{"hidden_size": 96, "num_attention_heads": 2, "intermediate_size": 384, "hidden_act": "gelu", "positions": "rope", "rope_theta": 10000.0, "attn_scale": 0.125, "bias": "all", "init": "orth", "init_std_up": 0.0652, "init_std_down": 0.0, "max_grad_norm": 1.0, "decay_shape": "linear", "max_steps": 7062}
Each number is 128 + 24 x the weight over its row's rms, rounded and kept within 0 to 255. Layers, rows and columns count from 0. The size above them is the row's rms in percent of the matrix's.

# layer 3 MLP down, 96x384, rms 0.187, rows 0-71, columns 0-95
size [ 94  95  91 112 104  89  91  96  92 101  89 103 100  90  92  92  96  93  95  93  89  96 105  90  96 107 131  98  93  94 102 150  91  92  99 102 103 112 103  87  92  99  99  94 117  79 100  94 102  98  84  83  90  91  93  96  90  90  91  93  89 108  98 117  95  88  90  90  96  97  94  90]
[[116 144 122 144 136 134 136 122  88 118 139 145 106 110 143  64 109 154 143 138 116  91 100 201  99 116 125 127 126 135 112  95 116 132 115 154  96 130 152 148 150 127  98 179 118 101 136 115 121 143 109 143 137 110 158 112 156 110  86 153 160 154  96 159 129 120 145 129 102 124 139 109 128  90 154 131 133 133 113 143 140 152 117 129  97 107 148 120 140 118 169 160 168 125 126 136]
 [115 123 111  90 173 118  88 146 103  98 129 175 114 138 149 180 157 137  90 142 122 102 112 171 119 102 110  95 120 102 144 104 116 158 155 129 107 143 141 125 141 165 143 148 124 143 113 158 147 166 150 145 109 103 133 122 130 166 107 120  96 134  87 152  95 114  93 105  75 103 138 110  93 181 149 112 133 105 101 149 115 101 118 192 158 104  95 135 114 147 181  93 179 150  55 121]
 [155 161 118 138 132 114 123 156 120  81 154 146 110  90 163 135 164 106 118 106 126 111 135 132 100 113 102  77 114 158 160  83 111 116 133 140 159  97 156 119 147 126 129 120 122 123  96 112 114 131 147 165 140 131  93 155 122  95 104 107 147 146 101 160 136  87 160 134 116 142 110 112  89 155 115 133 158 131 158 110 131 147 108 148 134 101 102 140 113 112 166 118 100 136 122 105]
 [106 155 149 108  88 114 162 131  74 120 119 132 130 169  79 113 137 109  99 147 171 130 118 117 116  96 104 150  82 136 119 139 139 134 133  94 130 139 113 167 121 116  77 136 102 132 129 140 128  64  96  80  88 125 107 130  81 140 144 171 117 130 113  81 130 140 134  97  88 122 140 112 109 143 105 138 111 141 138  87 138 144  98 127 104 159  99 109  97 162  78 147 148 134 101 157]
 [ 84 154 180 133 158 137 128 112 149 148 134 121 126 134 116 159 143 110 148 153 138 144 111 115 157 145 133 126 116 137  91 155 156 146 144 159 100 162 119 150 164 143 169 113 110 141 137 119 145 102 170 128 131 180 180 141 104 135  84  99 169  78 131 114 123 132 150 187 133 107 147 168 140 121 122 132 140 116  93 105 111 141 111 128 158 140 152 143 156 133 110 111 163 176 145 168]
 [ 92 141 153 156 122 155 111 121 192 133 117 149 103 103 126 103 112 129 145 115  94 109 122 111  89 160 128 115  85 109 168 102  98 141 127 130 152 123 159 130 121 158 131 145 123 100 107 102  99 173 136 166 120 155 146 150 149 153 116  84 145  84 109 142 114 124 155 160 175 149 139 155 108 156 131  90 143 104 120 158 125 142 140 145 148 136 116 126 132 138 130 132 104 177 119  96]
 [ 92 109 160 135 116 149 121 143  67 111 165 126 136 108 107 102 119 113 123 141 112 142 113 138 129 130 135 137 156  93 122 150 109 109  99 101 115 125  98 140 103 107  84 130 134 141 154 137 129 153 154 103 139 111 154 107 126 108 136 122 129 145 103 139 143 139 107 160 149 107 138 117 104 105 144 202  93 124 153 147 120 198 168 140 108 144 105  86 128 100 115 129 115 170 118 117]
 [125  94  88 142  94 143 137 166 137 155 105 169 159 132 106 141 123 163  99 108 110 131 178 145 124 134 160 147 130  82 135  98  90 161 115 146  99 136 133 118 107  90  89 119 131 117 140 117 155  96 168 102 142 161 137 144 119 123 160 128 119 136 134  83 131 137 112 111 147 142 170 142 166 133 129 154 164 110 130  57 189 149 121 137 126 127 135 140 151 117  86  76 125 161 128 150]
 [154 117 152 147 162 158  90 147 129 112 113 145 122 107 146 147 116 144 126 144 112 150 169 152 164 159 135 147 152  80 144 166 128 146 119 118 112 140  98 113 138 106 123 128 129 164  94 160 168 119 151 147  79  93 148 119 124 123 144 133 149 108 104  81 120 112 120 129 171 168 138 120 175 160 117 114 160 154 131 117 129 128  79 126 166 103 126 168 146  89 121 162 182 154 139 146]
 [148  68 140 133 113 138 117 117 127 116 126 153  88 121 145 158 117 125 144 164 144 156 142 141 122 164 139 112 100 143 131 123 103 126 130 125 120 114 122 119 115  84 162 109 100 107 129 135 112 136 127 136 133 124 119 133 142  82 143 122 152 166 124 135  89 151 134 157 165 189 102 118 111 141 115 138 122 116 100 143 103 106  93 107 142 124 128 103 118 102 106 145 156 168 109 104]
 [136 126 148 109 112 138 172 132 142 154 132 112 147 121 102 128 151 136 103 131  91 115 106 145  88 118 143 110 100 134  92 204 123 107 113 124 128 152 122 142 104 177 128 128 130 132 130  58 143 123 133 107 132 142 128 143 107 149 115  98 114 152 146 148 103 152 109 111 161 117  95 162  99  97 130 112 101  95 155 133 109 162 171 113  59 128 119 108 184 146 124 139 123 159 106 118]
 [ 80  86 121 126 141 115 111 147 137 108 114 123 102 141 112  79 120 131 129 156 157 161 136 109 140 114 151  93 119 126 159 149 127 152 125 110 103 105 139 139 166 165 128 110 120 172 104 139 151 130 101 143 138 150 122 140  99 132 141  98 119 135 136 116 115  88 138 135 115 170 146  55 116  88 113 138 119 119 162 102 136 124  86 112  99 125 144 116 122 168 137 140 103 128 145 119]
 [114 134 122 106 111 120 147 111  85 107 102 161  97 120 163 100 109 112 142 150 132 117 149  97 130 140 135 134 102 122 118  97 114 116 134 124 145 106 159 151 139 136 117 157 144  99 143 128 131 162 144 155 114 115 134 102 114 143 137 146 126 141  79 160 124 133 139 112 117  88 201  98 149 167 114 169 183 153 104 153 144 128 176 115 128 164 115 105 106 139 162 163 130 109  70 105]
 [198 190 113 179 111 121 137 136 162 124  98 129 125 129  84  59 154 141 138 116 136 124 145 151 115 121 152 136 155 142 160 128 133 129 133 121 173 133  95 146  90 177 154 124 183 129 145 115 118 101 129 108 158 127  98 162 135 160  82  97 141 137 128 127 144  88 137 115 116 158 135 124 102 151 142 138  90 144 118 116 151 109 175 100 144 118 117 126 169 111 172 120  89 228 146 126]
 [124  97 134 166 137  99 162 129 219 132 105 125 152  86 132 136 128 178 107 132 157 100 146 160  97 137 129 150 146 124 170  50 117 141 131 146 129 104 143 146 119 127 128 117 126 128 161 117  97 140 126 148 136 111 145 150 150 101 133  77 156 120 157 134 129 108 136 139 158 151 120 138 101 115 143 152 104 129 123 140 154 176 159 106 133 102 109 118 110 144 147 117 140 130 171 138]
 [122 169  99 162 135 138 160 119 126 136 139 118 110 179 159 152 129 155 124 108 131 116 115 120 140 135 106 131 108 103 118 115 132 103 166 142 172 121 168 111 141  99 161 166 144 158 147 183 127 164 115 168 100 143 179  88 159 123  98 146 126 142 153 137 152 106 144 110 152 111  93 141 121 104 119 148  98 122 114 106 127 131 123 156 169 131 132 134 108 114 145 116 153 113 165  99]
 [130 113 121 110 162 117  91 143 108 116 102 142 149 127 141  91 136 150 119 109 161 129 117 127 165 135 143  97  97 169 149 129 119 145  97 134 141 119 107 150 109 130 107 116 158 147 106 110 132 128 144 120 186  93 192 108 152 101 124 132 166 125 151 152 131 114 124 122 116 181 119  86 113 129 151 118 132 107  91 146 110  87 130 132 143 129 110 107 153 123 148 119 136 110 144 157]
 [115 132 106 170 119 139 114 152 103 129 122 127 128 120 157 120 138 113 153  89 110  95 123 119 121 124 153  92 139 136 110 138 139 121 128 107  89 106 128 107 134 146 122  87 104 104 110 103 174 156  88 131 144 135 115 169 184 114 144 130 140 127 156 130  98 160  96 167 115  95 137  83 124 110  66 125 125 115 106 153 118 129 133 102  87 124 101 127 108 127 129 129 115 101 115 131]
 [107 114 131 140  97 118  85 127 129 118 127 140 143 133 158 125 160  99 102 133 132 118 167 182 144 126 128 131 133 113 146 130 157 146  99 134 133 152 116 111 152  91 122 132 104 143 120 116 124 109 166 120 119 112 125 126 107 171 130 125 129 128  51 148 139 108 148 117 119  68 108 163 135 129  95 110  95 170 112 152 150 185 153 132 129  93 169 129 122 117 144 144 203  59 142 140]
 [125 146  99 131 146 127 128 139  87 135 171 124 114 106  71  78 148 137 122 128 156 120 136 111 132 137 165 123 115 155 104 141 146 144  99 138 141 139 113  78 104 132 119 114 130 148 156 169 101  84 138  98 178 116 120  87 140 139 109 160 117 147  98 108 139 142 148 150  92 140 155 158 107 145 115 118 144 159 149 152 119 105 155  98  99  82 150 138 107 133 100 140  77 137 129 150]
 [135 141 101 112 152 104 149 148 162 129 151 128 149  84 148 117 142 142 105 131 147 152  79 120  91 142 137  82  82  80 129  74 114 126 160 113 122 145  95 140 162 124 175  91 130 133 123 153 136 117 120 132  91 128 173 127 100 175 145 102  72 105 159 122 152  96 119 138 123 129 115 171 189 119 115 168 128 132  97 123 157  74 136 129 131 163 153 103 119 163 129 142 128 161 142 128]
 [141 140 105  74 140 126 131 110 138 114  99 138 153 151 141 194 134 174 138 103 139 104 133 141 153 122 155 131 123  82 116 153 137 138  90 146 117 118 123 131 165 156 132 153 157 139 130 117  85 125 146 141 114 119 115 168 118 106 133 114 126 139 130 154 137 165 150 118 124 140  87 106  71 171 114  84  90 127  95 134 109 145 120 111 129 130 142  90 125 156 166 138 122 142  93 127]
 [117 102 102  76 139  99 147 130 150 145 140 114 134 120 135 175 160  95 127 141 131 116 108 149 128 135 105 135 101 121 104 157 126 142  98 108 208 119 106 116 118 122 112 102 128 118 135  93 117 120 131 135 135 106  77 110  71 136 140  75 128 137 138 126 117  90 146 106 119 115 115 139  98 129 119 124 113 116 160 125 142  91 129 103  91 183 112 121 109 135 107 138 105 119 112 133]
 [157 173 174 123 137 133 130 138 111 127 106  97 147 102 138  96 132  75  99 118 100 132 151 124  79 118 121  70 164 169 129 133 145 128 171  83 121 141 151 147 129 108 158 106 135 112 126 107 102 112 137 127 186 168  83 128 138 129 123 151 164 194 173 126 109 117  98 111 119 106 113 137 110 149 105 137 110 158 145 138 178 121 145 139 139 126 139 123 121 151  77 125  94 173 133 150]
 [149 102 103 100 190  86 128  81 146 159 141 153 142 163 142 134 136 129 175 147 171 139 131  91 148 114 154 114 140 147  95 133 143 107 134 159 122  95 154  87 132 125  84  98  42 147 119 147 139 105 151 135 128 152 117  84 135 143 159 150 125 156 108 112  92 126 178 120 142 132 146 110 115  81 115 160  96 146 140  88  95 138  72  88 121 139  95 161 164 124 117 143 100  82 125  85]
 [126 113 120 122 119 114 120 126  96 138 147 133 140 107 151 113 125 102 130 109 131  82  63 144 114 134 134 177 172 165 118 141 111 104 122 113 148 105 160  89  92 110 156 112 140 132 115 144 108 182 144 165  97  90 126 103 134 146 100 120 156 125 136 152 144 113 130 153 131 118 112 133 108  98 111 124 107 100 119 160 119 163 108 139 110 108 123 127  99 101 177 156 147 127 128 134]
 [163 124 167 109 120 113 122  79 142 137  88 124 141 114 172 145 106 109  98 126 113  99 156 136 124 102 106 126 137 147 117 144 140 122  95 122 146 157 183 104 134 115 119 107 151 143 145 123  85 168 120 150  97 156 187 117 108 144 126 113 129 106 145 151 135 134 142 141 135 143 110 149 134 131 161  94  75 136 116 155 119  73  93 152 116 136  90 130 132 156 171 108 123 108 139 117]
 [ 99 126 126 158 112  78 143 125 125 135 104 112 102 137 145 137 120 158 131 152 122 110 104 136 121 139 122 126  73 152 127 148 104 134 121 100 128 122 129 161 152 129 131 115 162 108 146 123 125 148 127 118  95 157 125 143 171  90 140 133  90 112 109 142 157 163 115 128 110 141 113 100 151 149 125 161 130 109 110 106  94 141 114 157 113 116 148  79 121 145 123 124 113 131  95  97]
 [153 101 118 152 138 117 131 129 101 120 112 143 117 120 120 100 123 149 133 119  92 154 138 123 124  91 151 142 133 128 140 156 170 117 111 126 115 106  99 104  90 138 126 133 105 110 128 123 136 132 131 144 213  89 128 115 154 119 169 142 128 100 177 134 145 134 109 135 153 140 107  92 149 152  83  93 152 104 123 182  91 104 138 150 125 110  97 130 108 146 146 149  68 136 139 142]
 [107  90 133  95 127 141  92 131 139 143 104 126 100 141 166 134 114 127 120 110 118 148 125  88 126 120  95 108 153 135 156  51  75 137 157  81  86 169 134 134 127 142 103 120 119 194  96 114 100 143  94 171 119 124 139 106 105 139 124 127 131 134 143 138 157 119 120 114 102 145 177 138 180 100  97 109 124 139  92 156 125 124 143 136 117 128 122 115 127 141 152 101 149 133 114  94]
 [ 95 126 106 139 144 150  96 123 208  87 147 153 163 130 191 150 109 168 136 102 135 149 130 128 115 151 132  66 103 130 159 165  86 128 154 111 126 127 158 138 153 102 117 121  96 160 161 158 145 163 107 159 109 115 115 139 104 111 144 100 135 142 126 153  78 132 184 114 134 133  91 125 113 160 135 151 163 126  88 141 115  99  97 175 145 115 133 125 144 117 162 112 113 163 119  95]
 [104 160 136 120 136  90 145  75 133 142  99 118 160 150 166 140 125 138 123 167 140 140 119 122 141 127 136 135 168 150 155 142 122  75  85 137 147 108 184  77 103 110 134 122 132 143 131 131  92 165 144 174 125 116 143 120 140 123 116 130 121 116 133 190 132 147  98 130 112 123 146 120 149 149 135 113 126 119 121 191 130 146 123 137 115 117 114 123  98  91 154 130 163 150 119  83]
 [130 119  95 161 126 112 109 105 129 117 117 134 144 123 115 196 180 136 123 128 103 140 136 114 103 132 111 127  98 134 150 138  98 126 124 130 145 110 134 148  84 131 158 150 146 123 147 109 121 114  94 136 109 133 107 130 125 152 131 152 151 147 160 129  79 165 126  74  99 129 144 137  85 118 122 105 136 118  95 129 175 114 127 104 125 118 122 130 110 143 135 169 133 192 123 119]
 [109  98 169 140 130 159 165 118 125 134 123 100 128 136  98 114 116 143 139 144 127 126 106 153 146 110 131 136 158 154 150 143 114 141 136 126 163 137 146 147 113 124 160 120 139  87 108 115  91 124 129 112 115 165 171 147 149 138 122 173 121 162 175 112 162 145 144 105 122 145 135 121 163 172 141 123 158 133 129 109 160  71 136  62 118 152 136 140 131 110  95 125  92  69 157 156]
 [ 91 156 134 136 116 125 126 112 112 153 165  99 143 152 105 103 138 110 139 149 123 127  87  97 126 155 161 130 112 138 132 155  93 117 150 137 141 112 138 125 123 118 140 158 107  94 138 165  94 118 128 130 134 149 108 172 145 118 105 135 153 128 114 101 141 132  91 115 134 165  96 131  91 143 100 120 110 140 160 130 148 122 129 126 135 140 139 154 138 154 119  72  81 130 181  98]
 [152 164 104 139 141 107 139 143 163 118 115 125 147 102  93 140 124  76 127 150 139 135 130 126 125 145 136  88 113 158 134 157 131 132 121 114 118 112  78 112 141 153 107 140 159 100 140 164 101  75 140  65 152 149 137 113 160 147 141 134 124 135 110 119 116 143 141 135 122 146 137 127 145 145 137 118 164 110 134  91 117 124 161 113 115 193 125 113 135 117  61 134 111 174 131 133]
 [132 177 166 116  93 164 129 178 136 132 155 139 163 151 114 134 110 130 137 100 124 107 128 110 127  90 149 153 122 155  98 139 103 152 177 149 145 115 121 134 180 137 147 115 122  98 105 138 196 105  89 137 134  99  97 146 130 129  93 126 139 107 128 104 171 105  97 151 120 131 116 124 150 128  97 130 107 150 119 105 128 128 113 102 146 135 147 118 136 131 105 145 142 100 160 154]
 [161 126 132  80 118 130  97 131 118 134 132 161 145 125 146 140 130 147  72 121 133 142 104 138 113 122 121 175 158 134 141 130 107 135 130 119 144 151 127 157  91 159 147 133 129 135 140 106 164 145 125 149 152 152 185 178 105  78 121 124 111  89  88 111 151 131 157 131 141 161 148 131 175  77 121 130 111 127 132 115 153 144 139  85 144  96 101 154 139 135 163 167 157  44 146 125]
 [116 120 145 137 103  86 132 105 127 137 101  98 127 127 137 117 134  95 128 137 112 146 150 117 144 137 143  84 227 126 135 112 132  97 109 132 107 122 141 109 127 128 136 132 122 104 111 180 118 166 131 139 177 126 121 153  95 151  89 142 145 175 123 126 138 115 123 167 139 109 148 129 164 154 161 145 102 124 125 103 124  95 112 137 111 128 109  98 107 116 123  94 151 112 105 107]
 [127 132 123 105  96 118 128 129 132 153 139 172 146 155 112 175 162 114  87 122 117 129  81 114  77  91  95 144 133 147 103 135 126 123 135 136 114 128 122 121 102 160 114 116 101 126 150 126 114 102 120  82 135 112 106 121 100 113 112 154 102  77 131 128 138 139 121 114 159  88 100 156 146  71 164 146 132 131 117 120  96 149 108 108 150 134 150 184 128  91  92  94 126  73 108 165]
 [118 122 153 143 111 147 120 130 203 169  98 111 152 126 119 142 146  92 116 144 106 144 138 102 143 125  81 194 110  87 137 172  66 141 128 117 139 107 102 162 146 181 118 128 117 102 135 111  77 153  94 128 143 109  98 147 176 114 139  96  94  94 140 118 144 141 160 105 148 152 160 139 137 129 112 142  96 143 102 128 140 107 138 151 180 114  77 178 119 169 140 115 113 184 180 103]
 [107 127 155  94 118 121 152 140 119 151 160  95 112 142 141 110 135 144 130 148 147 117 124 112 140 147 132 103 115 126 123 121 118 112 129 129 115 137 110 117 128 127 103 167 163 123 141 123 168 139  75 133 122 105 127 151 150 130  98 127  92 117 107 134 147 126 127 165 133 136 136  98 135 148 163 138 207 142 149 138 151 138 148 156 121 132 136  74 171 104 109 119 169 149 165 100]
 [101 116 110 141  86 155 118 105 126 121  97 105 105 120 128 124 130 122  97 136 127 135 109 142 171 129 117 148 169 117 148 159 159 129 158 153 162 141 153 131  97  92  96 114 103 103 115 143 126 134 149 168 107 112 151 137 117 105 141 108 154 134 111 130 141 168 151  96 143 115 131 164 126 120 144 164 135 106  95 120 144 171 117 108 159 130 151 114 128  86 160 122 116  91 153 124]
 [120 151 113 130 125 151 156 140 125 112 135 138 123 103 108 115 145  94 134 132 115 133 157 128 148  89 100 123 143 116 121 177 148 136 144 122 119 110 122 133 115 124 125 144 141  45 129 109 150 107 156 119 125  71 145 153 159 161 163 124  97 135 155 109 130 167 102 114 110  93 165 144  87 161 154 161 124 130 139 130 119 123 160 173 155 140 107 162 134 127  76  93 136 158 145 147]
 [110 122  90 145 120 183 107 137 141 101 118 171 158 113 102 146 144  93 110  86 122  89 106 157 124 150 134 145  97  77  85 122 189 132 174 166 117 129 107 143 124 149 153 138 148 126 117 114 155 108 145 106 147 140 158 108 107 112 113 144 159 145 119 103 150 117 132 114 132 128 108 160 121 101  96 104  97 126 130  99 114 110 145 120 144 152 103 106 184 116 107 174 151 103 106 147]
 [123 114 135  93 121 138 152 125  77 116  98 139 134 105 119 132 148 153 129 143 124 155 111 165 159 130 135 101  97  96 112 103  84 111 116 135 126 124 133 120 129 158  73 169 126  78 116  49 160  92 160 117 155  89  97 131  93 156 112  89 128 153  89 126 128 135 118  98 108  85  94 102  72 131 125 125 120 160 132 127 169 143 113 119  96 163 136 121 135 131 125 126  99 181 121 118]
 [125 141 132 141  99 122 120 151  97 107 136 103 101 150 152 105  86 128 160 121  88 153 126 128 115 118 102 195  77 124 135 113 149 106  91 123 146 120 147 166 110 139 149 137  96 147 121 199 123 132  97 134 107 122  81 127 126  63 125 118 109 133 148 134 109 101 150  51 161 132 134 148 148 133 110 145 129 157 137 135 132 136 143 108 142 183 140 118 118 127  97 136 105 106 158 125]
 [140 139 144 121 129 111 118  87  66 165 100  95 147 122 128 143 171 159 116  75 159 108 100 141 120 138 153 157 162 115  88 119 127 119 100 105 124 152 152 145 140 106 144 108 111 157 125  69 117 127  80 166 105 135 153 131 154 124 113 139 153 113 177 178 147 123 118  96 142 125 160 132 118 109 144 135  96  94 121 146 143 141 134 139 115 168 168 153 116 118 147 160 178 139  98 109]
 [119 136 130 112 121 157 128 144 118 100 139 128 127 115 114 127 127 163 157 102 150 130 155 146 121 149  63 132  86 170 153  97 159 160 120 128 127 167 108  98 134 123 144 152 128 104 137 111 149  73 118  91 108 134 164  87 134 127 153 169 115 142 129 115 142 196  84 121 122 140 168 138 143  98 133 100 138 117 109 165  88 130  98 117 128 115 164 104 120 126  65 125 127 133  92 149]
 [115 170 130 134 163 122 166 120 129 157 170 126 149 119 123 161 117 105 100 126 124 164 126 135 171 130  91 108 118 130 115  94  96 111 150 141 163 137 167 123  84 127  99 129 136 148 143  73 148 133 163 137 123 136 104 118 118  94 165 159 145 122 180 134 134 120 125 127 137 100 153 138 146 173 176  94 105 149 127 143  92 128 135 130 124 128 136 110 120 120 144 140  77  58 125 131]
 [ 82  89 112 164 116 137 119 143  84 115 117 119  89 116 112 132 109 128 118 107 112 119 102 105 110 150 136 148 143 156 132 154 137 108 138 147 118 137 109 145 109 140 169  96 154 156 134 103 129 131 121 106 146 141 151 170 168  69 142 129  83 134 139 120 107 150 148 148 123 116  77 101 132 131 104 160 118 141 142 130 134 153 118 134 134 137  95 133 105 123 114 158 102 126 110 140]
 [160 157 126 142 110 154 149 115 145 113 152 124 134 117 128 134 126 109 143 115 120 131 173 126 119 137 120 148 102 106 136 123 129 140 111 127 147 121 124 134 138  91 131  94 111 115 147 145 161 140 104 102  93 135 109 157  63 174  97 150 108 129  89 119 103 110 145 169 144  94 119 157 152 123  89 151 154 141 159 159 131 111  87 158 141 135 150 174 148 126 122 119 126 104 138 128]
 [181  63 112 132 159 112 116 139 127 131  98 120 160 105 106 109  92 116 153 136 114 147 133  67 122 119 137 147 126 125 135 149 145 126 100 124 136 107 153 139  82 147  81 144 116 150 135 131  97 120 141 138 134 143  94  84 109  71 150 134  97 145 146 106 155 114 145  92 117 102 131 138 121 109 137 143 184 118 131 147 147 126  96 127 134 124 143 162 116  80 142 150 109 134 126 145]
 [110 130 146 167 105 126 133 145 143 112 112 157  94 153 128 190 131 144 138 122 133 102 160 137 156 149 124 142 158 118 139  68 149 127 140 160 166 108 109 130 121 174 154 146 125 141 112 133 143 105 140 122 166 119 126 129 163  91 121 140 128  63 115 130 134 148 126 132 118  64  96 157 169 130 183 120 140 152 129 113  96 130 128 146 172  98 147 137 119  97 127 152 163  68 145 134]
 [162 140 158 107  93 147 117 108 102 132 124  98 136 143 129 106 135 136 103 102 113  97 106 115  92 134 134 123 146 167 147 109 141 151 125 141 134 142 119 134 192 131 125 123 119  86 127 148 126 151  77  92 145  69 141  82 100 112 117 151 120 156 121 123 126 153  83 116  77 193 138 132 121 103 103 108 179 147 121 112 112 146 123 131 138 123 150 114 128 119  97 183 104 142  89 137]
 [114  97 151 127 147 137  77 121 156 129 100 151 127 127 111  97 130 128 102 143 120 153 142 141 177  93 155 139 178 144  99 150 119 137 130 111 135 112 152 132 117 154 128  69 141 168 159 124  90 162 128 134 131 145 147 148 148 110 100 115 148 128 134 159 118 129 130 153 136 115  82 139 123 198  91  98 147 142 112 161 105  97 167 139  79 128  99 136 100  92 149 124 112 122 135 127]
 [166 103  91 130 130 136  96 146 129 122 143 123  91 159  90  91 113 126 132 111 112  98 137 150 106 121 135 120 114 145 107 122 131  94 111 118 124 149 117 130 106 121 136 142 122 115 155 161 128 157 100 129  96 104 134  92 140 112 121 119 109 151 116 146 142 123 113 165 146 129 128 152 140 128 143 141 111 111 145 137 121 149 120 128 136 119 133 179 151 151 151  58 131 123  89 149]
 [151 131 107 137 134 149 113 101 108 114 128 150  95 132 165 140  93 112 137 107 114 104 131 113 122 113 146 125 128 112 123 125 114 135 133 133  96 108 176 104 122  91 144 132 135 221 117  94  95 158 123 170 154 124 157 100 133 119 102  96 107  96 132 152  97 168 118 141 158 144 118 118 127 132 133 105 109 120 136 116 103  74 114 173 136 149  84 117 131 150 152 155 162 105 131 126]
 [109 128 114 128 115 128 121 106 138 138 139 157 124 144 123 108 119 160 180 112 125 111 122 142 127 142 142 177 131 135 105 118 137 116 103 174  72  90 147 129 153 167 133 147  78 135 126 128 152 131 117 162 125 111 141 108 115 110 139 135 163  50 132 124 157  94 151 146 127 154 172 173 145  98 128 153 153 129 148 106 102  93 135 140 165 149  99 123 162 126 131 125 157 118 122 109]
 [154 119 115 140 172 135 133 107 131  94 160 146 129 136 131 125 101 131 145 122 132 135  93 117 112 154 113 115 135 111 122 128 146 132 105 107 141 106 147 129 144  98 160 112 108 137 114 148 126 132 140 147 137 139 118 123 138 114 133 117 152 145 161 120 119 135 150 153 147 136 162  83 162 130 133 177 113 125 140 109 153 152 116 139 111 129 110 132 142 152 137 138 115 134 128 157]
 [137 129 140 142 123 153 153 133 105 118 159 137 140 139 136 130 146 126 187 166 147 111 149 126 149 150 172 112 141 130 139 108 145 136 114 120 126 131  98 135 149 139 107 108 133 108 119 149  95  99 145 127 144 151 162 152  63 167 141 108 128 146 150 108 108 110 101 138 137 147 126 151 130 139 137 166 156 114 129  93 118  90 155 117 163 150 143 129 126 138  95 128  93 103 134 140]
 [147 113 125 139 147 136 137 114 155 141 129 126 149 159 108 113 117 184 117 156 139 163 112 160  96 140 140 179  90  81 145  97 153 134 118 119 140 147 114 122 106 136 121 111 126 113  82 126 135 121 144 103 134 150 138 131 140 126 175 126 166 130 133 127 148  54 158  85 170  91  97 166 118 147 135 158  72 141 148  76 139 190 122 129 142 121 134 134 145  90 121 130 111 138 158 123]
 [144 132 121 143 154 154 145 159 136 132 117 110 135 133 137 142 105 200 128 148 153 169 125 112  97 131 134 111 117 122 155 156 154 125 173 195 120 162 110 126  75 114 124 126 188 166  94 140 122 111 153 134  70 130 115 136 150 150  97 152 147 148 124 123 130 113 118  93 119 118 135 180 100 167 116 149 113 149 137 120 145 120 140 147 152 112 154 103 149 135 151 149 139 124 108 137]
 [135 123 147 120 150 147 138 132 132 141 136  97 114 139 100 110 107 179  95 120 108 129 106  99 153 171 145 135 127 137 118 162 145 129 110 119 178 108 130 149 122 126 153 172 141 150 115 143 110 113 106 127 134 127 187 103 177 163 147 141 144 155 138 150 138 143 147 142 140 145 158 121 123 108 100 126 166 131 157 111 148 125 112 210 118 124 140 131 100 111 129 144 173  70 141 134]
 [136 143 138 130 138 128 106 101  91 152 119 104 163 156 109 148 158  81 116 148 128 141 123  77 136 112 121 128 124 175 158 103 126 133 144 118 111 137 127 108  99  90  98 102 119 116 103 120 146  87 103 113 136 131 118 148 112 166 150 130 107 130 112 119 154 102 132 128 149 150 127 138 122  74 144 113  76 136 138 118 127 154 106 112 112  93 121 136 124 101  98  88  74  82 156 131]
 [143 162 121 129 138 131 126 157 100 127 134 106 148 134 182  96 128 126 110  89 158  94 106 132 122 136 126  98 101 117 110  90 106 153 140 105 125 135  99 108 111 127 151 142 123 142 109 196 135 178 111 157 172 145 169  93 178 150 151 130  95 161 129 155  72 103 108 161 138 129 111 143 118  90 107 128 156  86 134 144 111 134 118 202 108 118 138  89 127 152 169 121 158 166 151 106]
 [177 118 157 126 121 111 121 107 126 132 126 110 158 122 121 119 109 142 105 106 138 140 108  98 158 146 147 109 126 147  97 128 105 118 134 121 133 124  63 119 144 152 136  98 146 114 111  87 136 148 115  99  84 130 132 105 118 155 125 167 160  97  98 120 187 141 137 144 132 116 129  95  97 114  83 108 137 119 138 140 141  94 122 181 116  99 170  89 134 148 109 112 149 146 140 130]
 [139 132 125 103 143 125 117 154 104 117 129  76 103  67 119 118 136  91 136 145 148 151 136  79 109 109 143 112 127 148 104 133 138 132 132  90  94 140 165 135 160 152 120  81 139 150 118  91 166 128 120 118 150 110 133 129 175 137 148 160 124 155 138 131 118 121 161 135 121 155  94 106 165 140 132 117 146 112 135 151 121 114 103 149 118 109 137 147 138 123 136 112 120 146 116 144]
 [134  93 132 103 170 171 127 160 129 109 117 166 130 132 106 166 135  57  95 129 166 142 119 158 109 149 131  85 145 132 168 107 117 143 165 116 131 152  89 171 142  92 145  94 137 165 138 160 115  55 123 105 148 126 118 128 132 149 145 150 154 126 105  98 112 126 133 133 170 126 116 147 137 128 108 136 131 137 108 101 124 132 135  69 124 142 142 133 123 169 106 135 184 125 144 149]
 [152 145 127  87 146 151 142 145 156 129 122 168  83 139 127 119 130  92 159 149 115 122 172 149 123 160 120  88 128 142 102 140 137 158 135 174 136 109 144 145 110 114 170  77 138 138  90 150  98  96 144 119 125 145  95 131 126 177 148  84 141 115 100  88 119 123 114 126  92  95 104  92 109 115 127 126  68 115 168 111 105 131  95  82 155 133 106 118 109 137 128 183 128 140 122 140]
 [ 76 113  98 129 126  94 170 118 156 141 123 142 110 145 124 135 132 114 151 151 116  95 179 122 131 150 103 141 109 103 132 194 137 136 158 112 115 128  94 132 149 115 128 122 137  95 143 142 131 128 122 100  96 141  90  91 138 136 129 115 112 126  77 136 125 105 118  61 109 136 139 142 131 138 112 121 134 155 135  99 135 140 148 120 165 121 137 141 133 141 125  90 140  90 140 137]
 [173  68 146 111 117 129 117 136 171 143 107  92 121 138 104 116 159 128 148  84 135 148 147 143  79 132 122 118 149 115 140 105 124 148 125 119 149 133 112 116 136 157  93  84 129 170 115 127 128 118 120 116  86 134 135 144 137 133 142 119 115 129 161 102 125  97 150 106 112 144 161 107 168  71 151  68 150 129 149 100 111 109 136 167 111 144 151 114 157 141 123 113 120 143 160 118]]